From a checkpoint of a small transformer trained on Wikipedia: capped logits, 6348 steps.
Each number is 500 + 50 x the weight over the matrix's rms, rounded and kept within 0 to 999. Layers, rows and columns count from 0. Numbers have three digits each.

# layer 3 MLP down (transposed), 3072x768, rms 0.0727, rows 103-157, columns 0-127
527464507556523429548464521534569555534470540451462477483494605475528500506529498619500499526446541434624424574497598549561623440540492446376471519479497464452502576471537497631516549532468511522539579537512535504605476555559419543522491458524465566498497527516528568503463478426425561480436502506478454552464465589519492507585590482579448526505571532517463552520461457499497482447559
549447560480429522452546496527459460495549515531467468457434428578487477472535488512502506426497548478550529540473493427515493646540416591578458577453493552411502506464551555472544589496457548487437364486518410419562528439486418546397451523552555530513517536497532467474424542539550628532497424592472418521509428552438375561502443461491466527491501462506511447394417428560456544531505
510502441444577566511427493510531531479488555546511530523577457477489505522534508446423598524504532480421460506520576570464454459410447557430498444471472473502450513555531419496514475432489578503512523563466467501445558480352474530559542532592580462494525466548510565465536419489477486525375481465587423554511328452504501506505443456548495567532531546532513551531487401459517539482601
485467515492610489564519586454620488421467498497475487610539604491578533428534530483508713559518522617584569549456571505500570469464506559438552419521499581455564538422500446452461473531416501497450507628448511480562512583541499487544597622414481482487503536543476509510566513407495422589532578479585459442474445616511403601544556429527507468521463446493576426533383381489419503470529
466516534484545565444602518506523527479486490457464413528493546592501477467569572501484517569520575522410483534508476529513446546483509556453521555478505397495491538446521534476469532491528458490606508398460585586454522438563486566461521431631427550483519554567467551523506400429423527490436514475601550513482518560528418506496559547561430457515460514597592572475461494446472492418523
548548532543435445480577597479426604467541543489473492461473556552501445413474529455572522346495508568432526397618506504604506563553558525620540446484462615486529412573548577535514476520492511496513536455499402573393497411501529401555541408493476494440460521529452433529436540475527552542404459552454473519531539568451573510518478470531494455604553621561557451523489439595536488523499
541479540480487464500549523442569495631398465432488553505534498600465491472418418460485542396480551545515503421627629495443573612591599492473489445549493507514441502440527389576467411471459559482441523489557541563423482508406482579547340616482619520563491487544433474456506570575496555528505577486445551412439499521498472396461605478493526503523491415440452541512515605543456582530567
538478596455583443585599491597583473520472484511617485480462424577488418459489428433443479536493531433482595413563393491519549518488552575496460544409385465561552433597584458513520507590468511563571467499525523549579539546465449570485525551536529527534658501448498449541539463470561490519544550559636481543414547466484562432552397522496513501626517461537464550531425479552563552499441
503539457538493477387476470428523467453431499414508368460523477559559566501510586479473442444512457532449507567545482513506603499547547423528507502536400531449493528583645495480451495546414488420560431533592487527551509503373497433503502440389538465552596572449524406503442551617516526565422485596490486459526479525488563460596555565506529546477517468501510463481523458416420535464562
468585460569419436521610493459435439481526497535556454552451487487407526463514442499502471522483464588473496533497442453457535618502496405456563409478558460475471550411492470365496453546374411424524494486600539516526536503550535525395469501433477416475427500624521432484556553487538490512509434405458480455496552459464469457471508402486381495512516549388443547392559489514426500607469
537482478542547467482521482457552459505470407446493422498431472530427571426592437413545519617474538549483430567509508536501483481544537554471571408485498516604462495615444457482470523460538400492408490577404324606436467413555528475455396529551503594556486479510548392515570521572464496516628546399510540650372495506439593586567542387448454466510440432485448566420491474508502581559502
483484520505504504523533396607502485495415441453531503473548472422469492525384504491492494481490438440458472471521524494618478465527396526454452546480467506538483518447518405473374519434502425464417501516549522464592429367450602466376501621629487456388612512456467570569498503476509402368506552469444502424465519546498463449459535487525495412471543536565445512531466530489539437493496
431474444580496562480524530531654518411417425511431562499468417541489491491431588544533444502428601564502550522489436568534542518525542555505480528493435566564420584497506483415570521535483478492428486538595565494487474413405520532486401505536493442413472511475497383429543494495522531544467443537600513481464541524415483530475465581589499480512468503410547578535442397488407506523364
560407477529498453499523517412508427516514518456513544560454537557535472440581490489455554559529494546431412484595597513496615413482389517558465503504562471457492537485471448522489475522522591470336471564527505448508509508466472493533490563548553529499516497471579475529501423402520534579481479519540515481452433531458447527532478506557557497529642532479566612478580442488425460545453
525476609548551488486527489530444502445577503521573444445568524569604464523603509534508511559481558593590369506460429570507501477500560560530476505519421465528484440466575540542480491561542474458510554508443545451472501445475502454569505429480462588445571481477475538491555517438523451511438475506449505514545492496454563468483470485472528492465516464281512539515475572519543529544522
513581555526485536416464475567517504479423438463511423510605546466472469420527540410509594485559506464497477475393493456458540536533525614509579580561424486546394504535478597492478557525509534473480486488584472518459466496472507481526503516463517555431517494496535372481515450599517575444400512526522457458615482434533503571567487442611486499437506410496510571560530490356497513543498
550503446424494487500496419444564555574452548481578405606474496475540353529463503527500480549475405531410486515488553528468454534472409461466440525463418525547459531467466465474466455472472548447437505484404398537507503438430564446530478480445429560504449475462550634461459567558548495494598559561575483513438494524474527439586561567492368475472562488526502458597410585489492553447569
454513600409528546466541537449523548541535556534469546500534529462516592490497618482494546537614597552543539454516485466444506448601479577512512481612542453503516506491538517481491512484566453571504593410461411484482444441599516551507430486477496436484457582514570486523427538492387610558389441536578505511556479530366427410444489443500437491490519463437561474547517575475433420518483
473568442469494585457458511507498490525531466464463440522526504403461526534361504418514457481422510490489479550480532525460592446465546446457505503491462518447554578480386496472517420391523474533405444436440461507526565556533431465536485609590500496571449516653520508512512470509441545432592661464526409516439473470487521489531433513517505526447580466620516457481377510541497542472392
528533492488461554550510415549484511404432525502510494526456580509522419492396518487462460503529510533580572488498501561547511525406418441502534575504541518511581395524465416540570547500436476411505519440404465581456529429576548501471546483511594458454499461466535477493528570464501463555526487451480496637534598426498445480530515415590446540454486538524538486476540498483473634431446
418566491333598442452451499625410611549506454468425476506468454471476470446461420503525443494426461466595479508509499530529476439436435459417476551515489541472531531490469368532470502415594484564495501519461570486509586538498460567474453511484491496471443502498538352542443552624477483608619573381440498529512537485397564537552453506478442594447435528513519489516487548406519592437468
628460567532544541497505540561512495539446452493530575509568457453501545500572510493461412529471438428577505480545581447455525497391405563485502454464453487535561418503448425540518477523466510475399461485508427509489490488378464482491610464466494451500505401483532500379633545578538488522436460571499504518505448538473409555528544511606447427495489498511414506446532495374449371496406
571465530449480391445517450525496450537527530533514527509453516462472443503604516427568496488454508535474543458481543444508561609464571558481541527524526430481420469550601541428503484526376424499495488539429540470492580469445498484479526467460435504615580508455533467444537597558516554520528468434460450577590474477581499558485514579621476387472452527423516493435434494448484488461544
497482384509556502525544445482499455517657489509496473518461487551577577494520490492504450403521466494498540621443557592510555520474431481513540492454537540554502519543466523433508550354473477552469479545451557624443554463583536417446481488428478531509555444464534475490514480503538505456466489540557448433494593450528540476639497414522456445444454447421498560554522438465387456467512
579455561499548503485518519473522429423502556547503493485489538524485413547546518500561561549543501499536524509521533495568535440427451604464497513447510505465504560507570573541505472590489507471492538503540455427551532438443528458508541447432507449386469514517600432405571429479598496517478454535544505529519464520449444464403527535520465419445449522536576477539522534424416526533513
402580515563577550561521474476491449542471434471440561446536500494539482542631479468501471492532574516550463491468458501475448502426512476574428482485519488536504579536503523523453424601439549426563465479449586457616539551505573465414461528385473500550461522567451501540466538444499438552551550495558556541481532491447454619447415500495415471433365471487421566483531458423487585551479
539559563477456537475491488472557568503497473566529449572427544432606449490536555516474561517433477566486617513450407510483502525373478556509510570609544452540437537528537521479404376513552488498570515523484395538557438583526470508528564565393546538499519453538474395528539449539475483566574543465537533475398491508480462493431473474517444527395541489536446430452521466562482538505509
496419564482437445497592504537508525498505515530557514578471407499453524560566452537490434510636564397472469510510579554571457492460481489481509587442442559498562495451570489567452510499557497480562499606512507477526436506413577572487485541476555555544539492511564525543516471538527483417419438552529393530499579441463529518474495521547538499470510451517521515492547461572447493482504
530476514513497470493512469503479517485497480524504479504497482491467490494510523517511510508500484496475488505502523489465524472496515522496511506481502528521503516495466520506470514514539489463505498516516483518482481520500512510525493459506492479461494488527477509485504481496535474534503516512533489511524498509525491504504509498493500509496493514508463496509517504500498487466448
501486477514556423511492440570509529508491439419447490484479522460396547413468491483489436498505478481573541536493465482565459675477506389401496419450567407520465487420533522485598449533428521582500558437431542471550521551381541622520581523352398465584388393534517382415531478554454410455515467581533431574563583493584528491502534483531519484558578481460482488423540544478573551427494
518499433411477467453550529529492533650412518463467504425580504600511515545569548515480429547436487504512488509418583539530467506489556455542460422495578535472496476449530420507534472444559540526557515542466491464605558366517577437517414441537411454514501464348458500651527603504517488502478529450539515503377477484558517495560478542432507491429390559525495526522505528596484489506449
484460533564490455463473428488489487385541453521408460551517480525574537493470464550438536468416590513446501529434458536457555621474424558495490580388439540460542532522557518471386534464533503534425566531536560506453498547541524402450507395589464568544505466488546518517562578529507518503509558429538388411517459507447498454420553569405528525555447431455495515541458363603479597475414
488488499496488497494499527501504484506508540498511470500513509533499498488470501554522486484478504492511492477486483477493484473483477500481496528510491506497503497497493497482471481534501505511489504520497500493513503521505502511502479519507492460508475478490482497507502512526508542497468492536456529485499505509497496500476510487513514519499484474452478499496479502496478519504497
446486486414490546488442550458520494549589509557560419514528418525544433521566598512506567515619454656573515459528447550477413443534492619500506468549475578551507498529515612525528500543547477545580533561560437472498436501550478456576435397518541436467452509466454433491444453434554479468536526533540482451402551460456421484554607469525455510531479474479516600511521507460597492484441
540541582468464459510497516448433488506480560454503481496495445487510604505415564609474503458526532465544537495587425512489514583491516582439501504513457538485460463444509479397462541554559523424525462507565378458504456465477567571469543468498461498530572475573483564464524500471456485511570482456567478484467490495507555523535537521530549528575487583439487460499532513396581574497476
508552566597500460494497480496538458533507477499459476530451476440466471508507437530555495471405488524483507554504478497500587496613555502489486469496475517506453488478452361538538479546471526543430460581505502477453507489479582501477509452513504478488564482461523546505513553452435443555554499517506443379449463532515474511518543467537469495512507526440486498539464474470494510539483
485527612560555605422568474522499547509371425537665486435443594534500616632419618479448532466456518465430506637524556583420535535473517562506566504506508606582518438435493514595513485468478520432577590436429550478453496453461507449504521450524536475450423596454527531552553576554574440450482508488515459521558517500442578455501512552484505556515446600511440558473525493542526480512491
589566564439509425398364467538487555502492577515426539500579439606527462572577530541510577635547562624447484500594599476434528581517575369556527620524472513495552409489461487488587504427501534376538500495491483579521567506453556506448466544565340442468463457551432652507494422483527423504483431435554636507530457484559522557468520429441471486345476542453438455540491445428497496540499
507481498518493485515477514516517459487495495522508459518496533485465527514519522494506487491487512502483528479514498505492519499483496532511524486531498519468497521484506482494483488506470527494522533501490518506482512485503499491511500453495512527516499492485492509490538499498487494525553525489528490472500487500506515487492474494522497515506475526508519512476512518502474490505505
489562603563593462467477544574524526587500462489468357489555561559501385524522437459493520442539496503433523510456525530472463466543580465630514612489478517419463559413490491440466563559557466498442561488505541440561590471521496481425501448552486559504407464586505466497454503533520466533460483485558572536521431511478550542488563577479438487501467504457469524557520530466469525460499
543444480453472411481481461531553413518506531474442495497580624512548504523616480482458471541587642452459533500411485444449495505524546394593587488504530433425486429389555537444636568431459461480473614438568433428552471486559530484470551540502612471467564384522392310506487469511473532510507474534530524419532479445483488362421577594429497531471574430538501525540470479458466401614425
382450532508552516466527580437503519485583508531505590528465466522589526503531489389567490499521407412564578498557553603422377476487444416629511468490500483536550539523492468448453476528475542539477514487537441560462419653419478590540498457471518488513443377450374578472491440473516515478549440559478449480499484528511496520548410473515441555552499495582522510494496445559495602508472
505462482479433513521631513536529531456556560479419491497470555558514480488560481431406460442603538398500482472479547469519505482517536481482509514479474501414561549466411524533578561577590503582477461501477486471490532565501572493509524574557423477464408625498472516544526496441466510468471482569508494559495567506434551557490501429598522470484430477485499500395540472471516513536481
497481485545491485495539509530498489520491474485459439499519532522444432486505523438554516500503458516468497479507494536480493510537501467513516481503505521510530488506524519548477491517515467550524475504445508451515510479516481500501480493519478494495497497513490512482506526520468479473505480470512500486487520471512499513526521476494494509542524552456472433515498516517493472487475
491513517508501522475526504496536512449511499493487506499521518465503496491454527482488471519479491488514498519492448501527513507476484517512474478496490457476472539554489533524535500512456504475527486519507506489485533517478461506468513492494513558499495498498490491475520530538489479507487532458476509505526517538513508489510484487520495513491522477497532479488478496499477520471508
540525495563512482443529455505521560512557407556483599512438435349547417491538459526499495448523485443501511472570546450533483510543536566432481523453508595477492437430551518504430584587555537357462515513448415452529505490488570397556533463595516482561529493464447438490532447514422395470433497545549560427489488470508505503469529494548448524505497560471500596463554427392392499560539
418659600531459588458508552505517422509535641512507523445517524523551460496438502469554580473423426461599556466555453484557514435501526657542505491530530435584536594457552443467547415568473460415548589501482569428519515445496475543521344590505425549444444610410539482371535530598437584505401528501523560495502524612527519444479426464493429451492547495553524552557445546438502488534492
528521524506452468386478514524467614548550565476514529546592506545545498497489592460511379526443538450585591558457520543512542533549539501313497409493469498536448554431518548476455563487471451533539516465534479517511535433439490555500512576498438568477482453446549526541492636434575524437524493482506554494501520492405474530579500474435540487477506522454459471456440435546485415482645
568550418547497407569486513432554519534448429411541497376411416585409423492486522433440495410415483547535549528526503556423623459491587518477538634550520586528519471482463477464430385490398483375535550508489469463584521442568563506495414604449596495492464507591491423547595497447341386444452431555515515473515536580538394400544505529541403463516476559516489615488485473508493525518554
521482478423420465464487458450561533494500461568493519500552447526608488431503576492524536560503495509546511457447509485538493396430569553594558550541540503575569357502657474475523518556533483567602516476483555535521494530514483493422473529465511452556533491500464536539564474451535569524493537567722512540575454546457472506541500439437495546438553551539485360511505524561482429479433
494428522521415419537435410507493466508530461553615486467557520500520505489484505464511509491557531524434502511463535578445525504521508479458496561556459503485553535529496464577493466524489452585431408516459504469429503595503498537482467481450438477482571472469492402436548491508539466558582547506507420468505366543533573489605482557470552410399493462482499546577420615492531506488463
592497460496511452527452575482579507482524482476562485593496628373504449496544482556479442453478462473456534461474565469554444516528601523487418546479460504523590469449458442366434578612372569430383530404470570553530559553476478380602544529529467498451527577585435417392584512503504476546516568467433424503583481521486471553335443460613479506445489510402496487523449516528473451497471
584512493485496485409602512486499434508467589470493440482606404515520481472435495359519481577502555507517553446590423439466416470531442468430516434561462444440504497529438536465503519525511569516487482480523563519554433501520522579515482407476440457461480371529460469520492515479427518495368572532545480487521505557533535533459509504570532592441451549447447453514531431500541559500429
537512588409504537418410436493572476478484545625539475541549486449441413492395514486412388497449605494535436553447530462579446541509467524482574404508440425534471498497536496504551497427459484496465487465450538468508482440431498462485549479551500460548505465496486447436601517483593435576479430457609469534518452567547477436516463595568518427460491478617514579541536502420453528587482
458477637510476459527646519493510483494542541490495528470565519476467464441559428464461530481414568564407436548551546538581509598527531545514371572444482468582483531443515457585485487629460515536510570501525530485460400440453533454455559382516527504562531435474387381506479569487471465456415470481434485569429384513542418497492515521436592613469458464508566476511566599448499572537428
# layer 3 MLP up, 3072x768, rms 0.0736, rows 104-157, columns 0-127
418481498452546436482465476519543546543510451465518462437547576485465517572518336528546479489384470509530567548557440471493534580501521556528504470455537505527432427570480506472581445516461518540463404449508554451485523505443575505570474517503615494490478406451508519354545529548543601432465402470347524553454593533553417567579471507491589477529544493540468449452463523542667448622627
574609501491416530485597520510492576534436392606565493479489610447453540516391480476500448461555472473619506472390496437519479551428531529569567437600531416479473485541527507458463549493490518467522525524465535455626484458435515520488426540519451459446360402488455421424453545513641454536566451453443485471612571589532575516450412479451471583411470548538513522461483475554506496523409
546507622496511569499495530468438557551574479455484487558505448509341516569441544447405478502446601579504526476603524540505534414538431549627571350515565525415475450559563493479549457403505573505489551508452429466497511558561476537436565530486496537552654580532412391531486523511452511508506633481456584380430514512455469593556457463482552540546526583494455470597596639474570439490372
535485508568478537489552587459530430417395478446467503516578491461499515518495534555461546569589452514511431497486466446458521557516466538516442573386519459475474462554520551547478432510503488535490414501484417562607596493416545397486389406518450467488488516420416438490467507462528456568498511473479471444513494451491536510329498555467549432550452374531513494535395362502544495612458
470412443396446476555425506462457513482507563410498502551458567515498466517575491482413516486516458497493470548577482543548516513558585490515571528465455531541492524513517542526512499504580451519674520433518650642425451485516515476505508515480497580554537498509555486593466493550447438527479452519387458495500532452523597534499515491532420524497544466598465544520529441484508437516471
490475480491527518502492510483516471463439472565520500437510438523475500425489473432537483573458432435471497480432503559428455457514433528552453580511502557478507465443536463544457535448504478540474491439480565514430493514491474556549431589530461512507551507508523508537478459439490473514530584499400442520478530493510528561458500499528519537398530518550595479427492551432575539516510
522510497478521491521553456614451500484517519478490534506511542479476437532506468528483511528595472392501527451505437477577481497531449468548409466487532487504559419531584518547478503540484443499519453427477550519478508508502524495431486572487434484426487520577535495528484464524622530507471514542526534487495450521535427507411441504535500609527505503508441397558431532513597525508432
486499597506484430529511501496503394455466483547574496524531506473490553476548485485570426513454354522487490525496525492539407506499503411559552616462501499523537537479533480537430565455553549482480352510432445536501464585451536448548552572437458508576483564519556519493434511424542530481536549448586551419494623476477511441532503545533437436531501473486461481428536386488483536546467
523512417572441563449472531492544521462426418541476486516481507504472510538443489507478495415467377358515396490490588544554427492431469562569450428525534404488456461595493483490482403562543575528540575457427498411422435586491558416485449573429557512499478494510643522421410528512558450490543436486417467609602472624509645420432604401497603492517530504526464519526419473508571531552484
470447468394597471546614457535580398543443500476474501560553445547535477478571578558474464405372569523496524497463492546635485495627482487470559643576556469520506384585499451437496407452526598521577547547515411444544588533406508568616597439548482497413507462552505543517484543528537571536493545492488484625449512522549549486477534474496556437587435464567354452512426474515508465498476
435419428579469492627412486520480491501542489568508478534467390450475489454482439466540503557370546518499407455348576513503461496350466443508468453553462467457527403480525518548553617393488513589428469427575584496531390447394467475459629487392475438543405555447442503482400521608475608522525487519458488487527517369552507484441522532513527524440466431548577547457353557504537515483505
458511531453497437440443445577480481501494520441502517433494513520515517467542515413531595488380609466485585523472505510496560484481426462489481437448602504496511436505472462466529540544518500557537537518467565527547481418472495359436447517535598470442530606415516516495521546535495561432522448445472431510440561571482395539446444523542436585465422520556507500559339548486544378586555
492453370424468569490585497453486390537456508526493510545484541516481536457443466549542512585503519474652507463516499537354453625533497443556499450480574528541585505534494599473542424534643441576449507543482584638516540495398513415486529468497470584386491517580457460486459573453466542544544501564509514487504486479422498484517503593565400455559497565535434578534411389569490542487435
467462581511413471435445469616570507417564389526509450461505526487517486496494485529489529533564468387491451550539443532576344406586399463460538584512505474537561431599451620518530497520503471351609540520509493521485534509514403553422398466560433493463517496551489552379543512437600489575503417454462513404476306469465521550516541456425563602612472463387454407460475543487458530504495
501521495541417542482496536576565538555572550589538457541611463537448483493444522460511437498473533469466524572500500577515502454531440434554521437467465526469475552440491561485531508470473515430442602462426492612484477448446525421431538544538512558482479503539504596419355520478520532540421601504488439515475502392476370587468487494511582533330552455537436532501416523509487552411425
547460536499476578473548477473618498460472479566544482526533534496483488575488562508507520497500364576529486574438484412480456574525502442541477476445525497568446435504416407509448456496413580525525470527402499532458519485390585464492518550411533462492477552504611489529524563464398545530455481353464603533427525548408608526501481473439392426555552557535568390514538511470461506499508
475536493517612458576474410423503384501387499537596588514539593464562544585473431369492390540548556454480507530563479431467548534456455502544594470469501461484468488452484576450407505415404571558447456536510445535551376512442472557482335459450485450492632493475441522479495479570421483534592488535555520549520550522424557500411517478520521422572438518535498541593490518528539631506381
460573410547412503498521502484507470460537507436528531482617519605445502435482494450437516531561446499524560547518427579526450409511523387561450492522381511506458530471566512495458498562507544525533543368534462432582453560439543463533449472491434482565456514425485466488488465492438423498485565507592535534462515609562387462523492466449420545561515457492518469431516519614505523529600
484577406516622595494490459530493510452510455511525527384669521506473505470400467493469483555358402551497522472497449560496373492532520504514502530522504520605433578439449465499582511549398516574507568492486401566555484509502564591398551520501455508446594508438434409566406527496468508486489488552526423536465499485484518481626504483515518535566490476480552519491627451487415461426447
389421576482440567449472435440506442604418410532443602473536588500596555436614383439571549559443441562565561511476367495542508544471500463472416461424378474455495437461538515520418564408481407470487441387409499544578479525550493551498531521531525558471416449543577586466601536433534463494482492557524542466487523437429450403579405527466443500518476440531496367525495522452403516441497
470558528493509528580502579530453509445442494446570568534434428455540458405457402505549467483522476501497442548559540489598507525414469505523440501496467507495435476525549494568538531472468561505506499493568476496495495487405525480497500452446428486440461492550512510464552445533440527577523541495472474434515526494493481528481456579518445437524511513530483508526625405459491419425514
552395473518394470441544482521381571546460405436496481523483570483546487484487512516572440502518465528480565475552570532556600567482476463541520510567454486528488529435441585473416502451520544468428562559462489517560495422540500611499500507471535508516498496487528533530501464564483518578495482500541528530553547509590483529437430566482393463443538472480431505558466555480522568521546
513475450462570579547523535509438490511525456518554507491418458500492568536455520505453514532545516433539440517470523559443507623493532530485523394577533517512540487596517501427492555507486461485514518466519635578381483474551501508463509558424582458468451541433478486508462465532533442523467470430465507462510581492502520389474538483461549503569549438499578442496521429529555480606401
502485453380514513444490501476508389559528508536478452447506545455543433466547453518542510465551439602546567465471483574535580494449491565476584465512501538494523408578548444514546479555437606551556512534493515454454537531559497552618579482581483568510549502552496536520496474462492497487501428522495636463467526482468475490526502482553541442511472456496464513474434585506440568457502
497479493399535453528545453435549594488485623335467605403540539456440454578475483595451578508397411444548477421505587522483487544527527467569462534497481659555433438518513520475457429530569373511468559499529543524491568435492465535415489425436537569424537511547537600407536501453506590539396482387498461487400405513487464499515529577488505525439518536563586464472526581539439450415522
429590494401499526418525434428524539505536512501403388562422454482580494523605515447507448513479460438511480489512555487422508462426447516595512481484519429564532611557500439414462435575431435572515418453497511554470399546459450492476498437503569515486423424519526503524544468552461475659409518562496442460481526528491563478509494539384527449492522531502369502563445474586470467580441
475497605410472522565467538481501614501498408486470509605505500509481464490428481514453575524460488522470518431534493531466551533466454598592456486484441505385556504510480483528456424496475476551525477446449526535552529481397460485512432419609585416438512430493540605503494485550498465518517479447475521437426492496492507521466527550436575572453477471500552527550485427600449526475421
491509505521507492500509500489517494486533515505514490520490492489517505505498479511502517515509481489520505482490500487509487518491475516484503498509483507486488492497494496508524487484492483520521492497482489515496507513530504492503500498495486508511508491493511477500501507496477497494471504505497508505497494496473498473501515501499512502509504476516522512489503512515492475492487
511486550482513485498500604489459566438498542456500649466486449559484571486518528480543445504527518410523561468506438582471459528480468473433442579564537355472484427463471536529573508470445578496446539434413494468556618543527536490488590448550531496497481510514388532461517501473509500476538533499467534442492531534452469597509459544500499557473534434535421453444569501518520382517465
493491507467524500560460504563484507558439556560529543549541524516568514630374410507571525653576455511596497536442440535494495485509542465422514550456481473440505530491443516400394568496576402405562509499480503474422454466500592409484475505552457473561457508611515548542537384430436472403533467530478521473482543502518472484534630513476449470565477422529460586472453468504438565556484
555527457513526451464534541424487426375435462618521501552498380521544525530502525576521445471509541555461413506542505504491511477467506460553403523496459443432473566562543513421455437525532532462472462564514526525502560508504575484499509517530533535406433496570461530576511552486475460479511489477410426479527589470476518463414528609504442464509511455528454532481387484548508461439481
489499498520502509545512507495510531498498491503526486507507493505523479476514484491462497503527478521520513478498506515509499526500516502503510489520516523510489499484519498518493525497498494484500462505523504500482462512486469512484489498524485504505489494513517516486515521480477524482490493497503501498518506487490497506499479479501484482493501504481492517491509511482505517499516
464525462498524508488424468437465455562574448544486527460517404568464613434595462493392512550526470548530461392513537499470491422495607501516393561487439459496437468491502580496520535542509540515535500463504478448502582533515477508451570538484404430507470548493438564517470477486568408429427512501492642555539493557635503516530509482480526416521493446461520436509435487552559499438424
506454558511437550558454594558514504451511448447470476652386427558429475585497487562517502456572507590447543480599493661548506538535446587513470547451516427448564499424468438579478460456552549580464526446493382440465559566537448545442431673506401525460456463593444501549541628469573537563532497471544589502606572525468548586508516473405442519493479580386470455514472531467510466477438
518543529574461494596460537499495553553508591529493527518451564470468447421485642461460443511486495507501508490525468595514484428587550526532550521515571485441519456517469435563413503552618561484560456551416531468390517428558557599400519533573476459466537441522517611489404546477494385578557446466451461409560545467569430595481496506455544492494506518557565504498424583456475472526496
475482520520533534514388461480656453439456567440471470516473485477501600442531399474485482505547609550464516515463455533554456504521491516550526497512494499531570363467523628536464620484554471516565572449516480548616544455478494488444515479557525505502517504492530421450497448454436509551540370510381483510468522442536446588436449552540604477440611459432362467550494506525535467498599
532534446573507522544505473488553483543551576509547445539562530441488521533536531485532489552485375531639446452467481594485540541412513479486519594487549498529499438570486575499578462449432547482571603555495487535572508485517507395476581567491418398482537468527564439435576431524478531413355439539538533486548449451514500427385541413481554559585510442491533587581410553523465461545523
502507511502485505503489497476491514508475471480499493511491486508492476500489476494511488485505497523489501491515492509506504487488495510512485500488490512513496500490489490484499501484514492481506513501490488502506514515510508482504503509500525493489508482501489501485508491499505489507503472503490497491515484509518484521503499493500513476490468510472488516515505508484512504494491
420542507463498521497546477427393509537457560576413481543473510486456521519546507544537576506529417481497416524479440575518504534446494541430493479503537437439514547558555533522490592571546527567452470456522595564393458554429564539591540513549502553528444492454538547437635558564473484448557594496528535404513480489510465440478575434505532501495538505426488514490553499520460549560559
548416463475482486481525522587423513504478482541486434488555521499569490527615519561441546555522547546429382464537589528475428479578595460446461424512475590458554465444427531506551478457494404482581467560514500561515503433428457502548423493470575498516427587469484461460398567396491521544517506480483478486523535515542551576595576525566600495493572495476502477471501603502551379433441
491557448541541516446509605478515620512415524472439479431582506506506469448484566544491477556568421403459489410493523482452497491454505429542586454522591513489569515633525521572536475379574451494509503551476452508463515474581446514552507459551491521474561569534522454487355585459528511575444540567427513518537600554407494505549499395453441456536545496518519496450556521467476590548594
452464527576536439535564535564499542507580532481486533518471554485438412575451499409486449488555478535503515486591508474545587469524493490604448449457555547487494509584405445496492591504557423464392597511476460592520524599559640513462449529488512530443395561510472530454481534508532586464451507468474541477492590461487505446457487500544554531544449536499493537505583481487553450436452
481490500497502504530491514528480498488509504512532487499502459498462520496483502535525479529463489490473458531486485470528524508482513538496538466466506516486493500462495505505469491493524472502502497485507496497481494494565487458471506493478483496509461475509499513508482540509501487499489526484507511510532498483487483508498500536522492498497488522476488470494485519514514492492500
518505509525506509520493511496491501518496510500514487505501493509503484513504516500495476480488469528501498469536494520486492503483482467507495467534511491512518519481516518491490493513492507528497482500477482500522476530489502517495505491518490484508492491512504500517504483492497492519510482507502503511487511475495522517496482504502525495508515533502511508500531498505539491486519
544579574524482533517476570465535492511606534474533581446597427474485457521531499395492452442468482549521494588511585519474407507412583510616422462504547458606476459596534516487542583505522470452436554567496619503467487443544600503434498484410506490476499494501405465508505472562468518498420477476361538486623607553441571501482591556556451510548562441417512476435571420581471482467498
420563505575496560491516539516447508516475505419437327438618470376597542477487501515439686517571527531535510553573436517386659495424455590485482476535448558616518573558554481426481407508439464576571530491403440537527558609563460537486493607486446478457519523535532557483504493512548528529602586523528442591535512530466462522458396444406487472468511505440517514506561496459406398509459
569457419486492524390449519466460397492518485487510500429540430483503580450586498451510491432539516440471505499599482485552551514433511461506544498534481458495488552491484541524424460525523548521511519518555506471544494455417475490535479585500524594438457445492442544493526541532481559479454525563489493536601571495496470460470556540509490566496572411508535467461480486539438519377541
500520530431564500486424433519515490496621477442533535495392529473475552420533501449438483561491484479500439576442410413516457542525429509466469569480581483629502522505504405468536462492570387556464526504509530505490484480565538435461554481420564460397543490435439466550501499485502421490536508564507604470524494505396584437458449552502460523499438448514505489571513420513432492414514
555455515499471558484474369538554491444415556522478532469500425508596487535429530576438488519503442532467598437474537523509524420621590482511490509446512407532520514438577550528564587545542474525515497534361452642532420442489596498470473443399540520473492548466543458464473465379484514425503476621506533508528429589524539464482445495449552508508431495482496502599406547489426522520576
459506526416494473558325431653546558500453528521533443440587447494507487496543389554540491462519541463460536505474518486529509453455524476554469473401513583528400570580451545392498504519525548366513576601453426503562586411485489455429524550517514465427606520484469529505468452485615511592499474486546619409525566422532523487481474442561588496531459492485437502487447588436511519428568
501481585473480391488455479525507477496417457554542484504501614484452502519505518444487543538458562477541587495458491464511537534541547532417484565497470505477466432468538494552520502506585502501503523524581461555539450469530434487496462501567501521489458549561537474578614449562485474519520452577521507543561541613465399498499515574526546539557384611589486570485485418516620415490529
505493379525460581502520475547472429529558476452469361571528473554447546503417518498467496471439572537517531558603471547456557518471409490597467430579516504488486483411584465535516485484486507558476558466494592552452406623471511407387409520494496542531487452573504487452549525557521513526501496491533471445591437510511556450447508495553481509563520505597472433450474424504594586521532
460457533436564479509440539467475436483493470445481527515531537399517514567419475520454641639491457517507437451391512481523481507483497443540525477502481496473479494452444456465540434462534474621559502501557435431511410445449526463504530482475437488476552455511490524538494479538502458620432495416516503503524519524375549509474456560466475545532478520499430430587498496538447525466552
559372500492496566495529558465490537641495582517513519541468452521561510595615504529554585361505484413549413505500475441623401547508563550520483551460535495465497483542602543468474447456469472432565537388459433523572441512432480413623568531468547536574526490509434491414472473455409543508539524499484485574378510471508464531399446546563506542456589476542465551459544434579545489467526